Weights of a small GPT-style language model, trained from scratch on English Wikipedia: 10 layers.
Each number is 500 + 40 x the weight over its row's rms, rounded and kept within 0 to 999. Layers, rows and columns count from 0. Numbers have three digits each. The size before them is the row's rms in percent of the matrix's.

# layer 7 MLP down, 256x768, rms 0.056, rows 100-142, columns 0-63
102:540572552515503504469449600490523457490493509459499480473578593525469509489492518536518519459468461521434442531530483493529446593518500499490505458467588482435507501540522415484539550448498502
095:473591472509508579497566514486463492445476388481477463575508463446447495406531467434512495531462529531510505538474423476530462431471498580481509504496482499463502501451473536560473497463473561
093:408555421430495489519505469519522498424485507538410537510460471457561545497563504523497486506504491503489425488501510560497444532421477470488509548557489443471496454508448454566483445412486463
102:520489630443475551519497500583501473592513541473496474560476513532478486526534545498512470509550497476481463510532492436451495536412505509499459482536519527497465499476494492510464443511532568
098:491521523477478509503502459527465499557540556553510543522499551513500479532549488513445555471547539508534480547485472471586475622455555491512509458487501558494441526577506469470447500644486572
101:556506603540479535587524579452527523463509556456474509496471555422578509537519444520509481531487541495487490507546480545470544523509543523454420457488544501534494494503490554514530480541520430
098:527495480548517522516439440469514540550456486434496484481409468433446404524524511478511475538538490473442492462482533475546453488546436480521520522494535508516495477436468487496499529533589500
094:433454527487506437515463485486508452526501584532500473543506503469496514418497476376504476550512542544536482559533498549543532469475522593548477544482485537472530494500485624475470492565520433
103:481587528532570465480537417483457505483489506568531442507493526530497460509470468597527548416448433443474446493482511467466511515552429526454515494569455508511562505526542444482540466494507422
088:545522524495517455493549504504462544454475459486510555467456532492489489533463468446489503525517508465487479477468526524485469544484459474530463489483484546590449500505465519466567483437536550
098:576475498493476533467531506503518444515487497465525511462500531454495556516507505538497506478502549496465474453475482536546421555549439488472484527445465366544513469483495511469494559536437465
090:520490454489474509528476449511514471547472483499506489468526500506482648502520541563469519408523497463518502534494542506499573510519497388482446499517518516543500489506446466451518482559521543
102:522549515589451531566445446486469472515525517551500559590545502362496457539481519498528569429459455444475502519588466495427464424572494556452601520559528408514549575524516490488553539544567552
100:481471473471531407482496555419442476516532561455463508538598436522577464481469469577478479453539544496419456470474516519479560482466518526449499452561512485466470526460467470506473476448521527
103:545410496545489505483467539466563487552497469498545476475517518570531520427542497523465479496467587489524490459553501471529499443603483556518514463450467520466446455485492488475460493491491462
099:472536501512581502508453480539503527456505426463526515536488486501506388449482464524489517547556538569527497563498528470464477452510489527445451520519519441543475564481507483514463515555502569
099:458460436563472477530523550518493556478468505484518541522530507495527486493459442518469524588485462534497550484486467495545466455460546539512502447486469517458528522527499534434509449476478524
106:479473416477473528495461530490460507458510493526596490505513499471484479429493459557439533506532514521495543409505432506425487517454484483535523513562540519526558494545518504556499456557561545
096:390530422477485470464538550528495517541514498461501432504523496429498448441511514523514460585482466437488525508511445502556511361427522490513511452448474590447491494410445482520536551508454448
113:547457482412464482490490535505425463524429554521492480534524463503446477476494529445453498482544506461554483521426514527505447453484469494535458529540506527473567440376523431533571462491482526
097:505489512515508481518486540509465465459519479614512537540538517486511450417514529535478487530420480536524556509478463523497549525445537521422578465420558503463508440503513478507497530514514536
099:514484474516531527493503497469529577415478568444482505545516530526511565497526526454471466471543579507496436483506527404477568575530444507469507439520441532483512494523541418489511434391529475
095:481510472512558462482510518537512483495507518491472518514496503536516516477490476456589459497453469506480542521476464508477508465495513462566468472509468475496488585481514464452482518542463581
099:446493494476531538500527457486502539474570563465509507480556490509480489500571507437405503535513529489489497532484577476511557570466567509452528492558432516445442489502533436425458531478479425
100:521495491495498533472495550547502508543548489539543496523460517562461471479594402504576461436501487495545547487475483498440465512516476498452505531489472495514482527480501422441489544427504480
100:484441470550522585492493474513514520475452523516536570509506462487460566514466432482550474491530579497511465559508530499477420427523576537436476512507459505456590495484481524410562492579462432
101:440534495481459424503508570457441527495481501487522385476487578479506563455523567498491532472461510475509512480498541498417511483558490476504496456509470459497467537462524560536595502460423397
098:415500497516537517517532506513501500477465495480534485493556522500530481551501510495490477525478507543443485540506471485466395415465483528537492497499469438428517518418510510493474530495553497
098:547558518488461509509478534596499499442551505551476442547587522499530466450477498503497486422491443479532481567510548479453575514573542496472462589462510516521572471503464500495500496496455485
098:531483559424472523472491487474459502491446480507456416472560557578458503559474544468534413495605502506501517466533463543446507475503487459540443466513482499581508466505420504481506583461510560
100:603554539460580504442427478521432484480472508465448528531508523501534523478480528491534434545445507523532538419459496459480567524582534528528508501511482485512562514464447520538463466487477583
099:484500492432493576559481531453433489511529496475425452534510447469464477442494501493485496529477532436489495503510420521477505582468513520509544471463581518496484546534477449487480461485544504
096:456500453498533529432457455504518459468496525488477471517396493520532436577419502502477516513525507538547542507458465548539516504454526457520432542504494546507542560529467560424496495521569468
098:511505462510538446480522528524562471504545427527529411477479469536527556506417431443509524524493498593508510487464484533477441508543550490550519499501548468507523498554440547471577556568429535
095:538492503495563531495524534490515546412488479462523490479489520520521469572473547446480530482479483557409562485522483486489463478478555535474499636476552545508486561560494501444413489472490508
101:495463520471547507476460519499467491538484570545536460481474470564524554493502460467511511494407511498496510533506565444477509428524449520480467514525525465415530590476479474483442451501514547
096:536517592527529475526449501576504536485439476512468487566489458457525522492518519546454468475528495522544493509543509518485516498568489516489542502485542445502544533532488471421465409435491528
094:534525481509432549512547469445502508495488558472467462518418514500475445502543496516511555495517500575544483502453507534563400474469458425477495583482459522471534504470541540459518566551529536
098:478507517501464496578509468429516499478465518521470474600455426478500490542514457465509554470547447559465557491502504479500554529505495489500528584474486466479601523574462478489536428549531498
098:475496480469582475487459419458464523495499492437540484481545556472485477415479505420542483510489532517465457470482573458520471487475501521504500490489485449457452526576480519535509384557448501
099:536489575568488526488519525515506509506492429473510536451537430480491552520526571437534492532425488554427440437549551469527577476476478479451522480534498374461515516503469525485527493596481522
100:504530547465473457462568501423466479557475565499565468516545550517473451478578546550492523506475476468447439511526588534490460512509589538460503457540495431519541537530507575527458472502443445
093:497501413529381495448512543473490485493479454547475521583479459482476529456526516468504438489546536480475494500502501549494493421390586358551478525530488484527510499486483538531392480481500474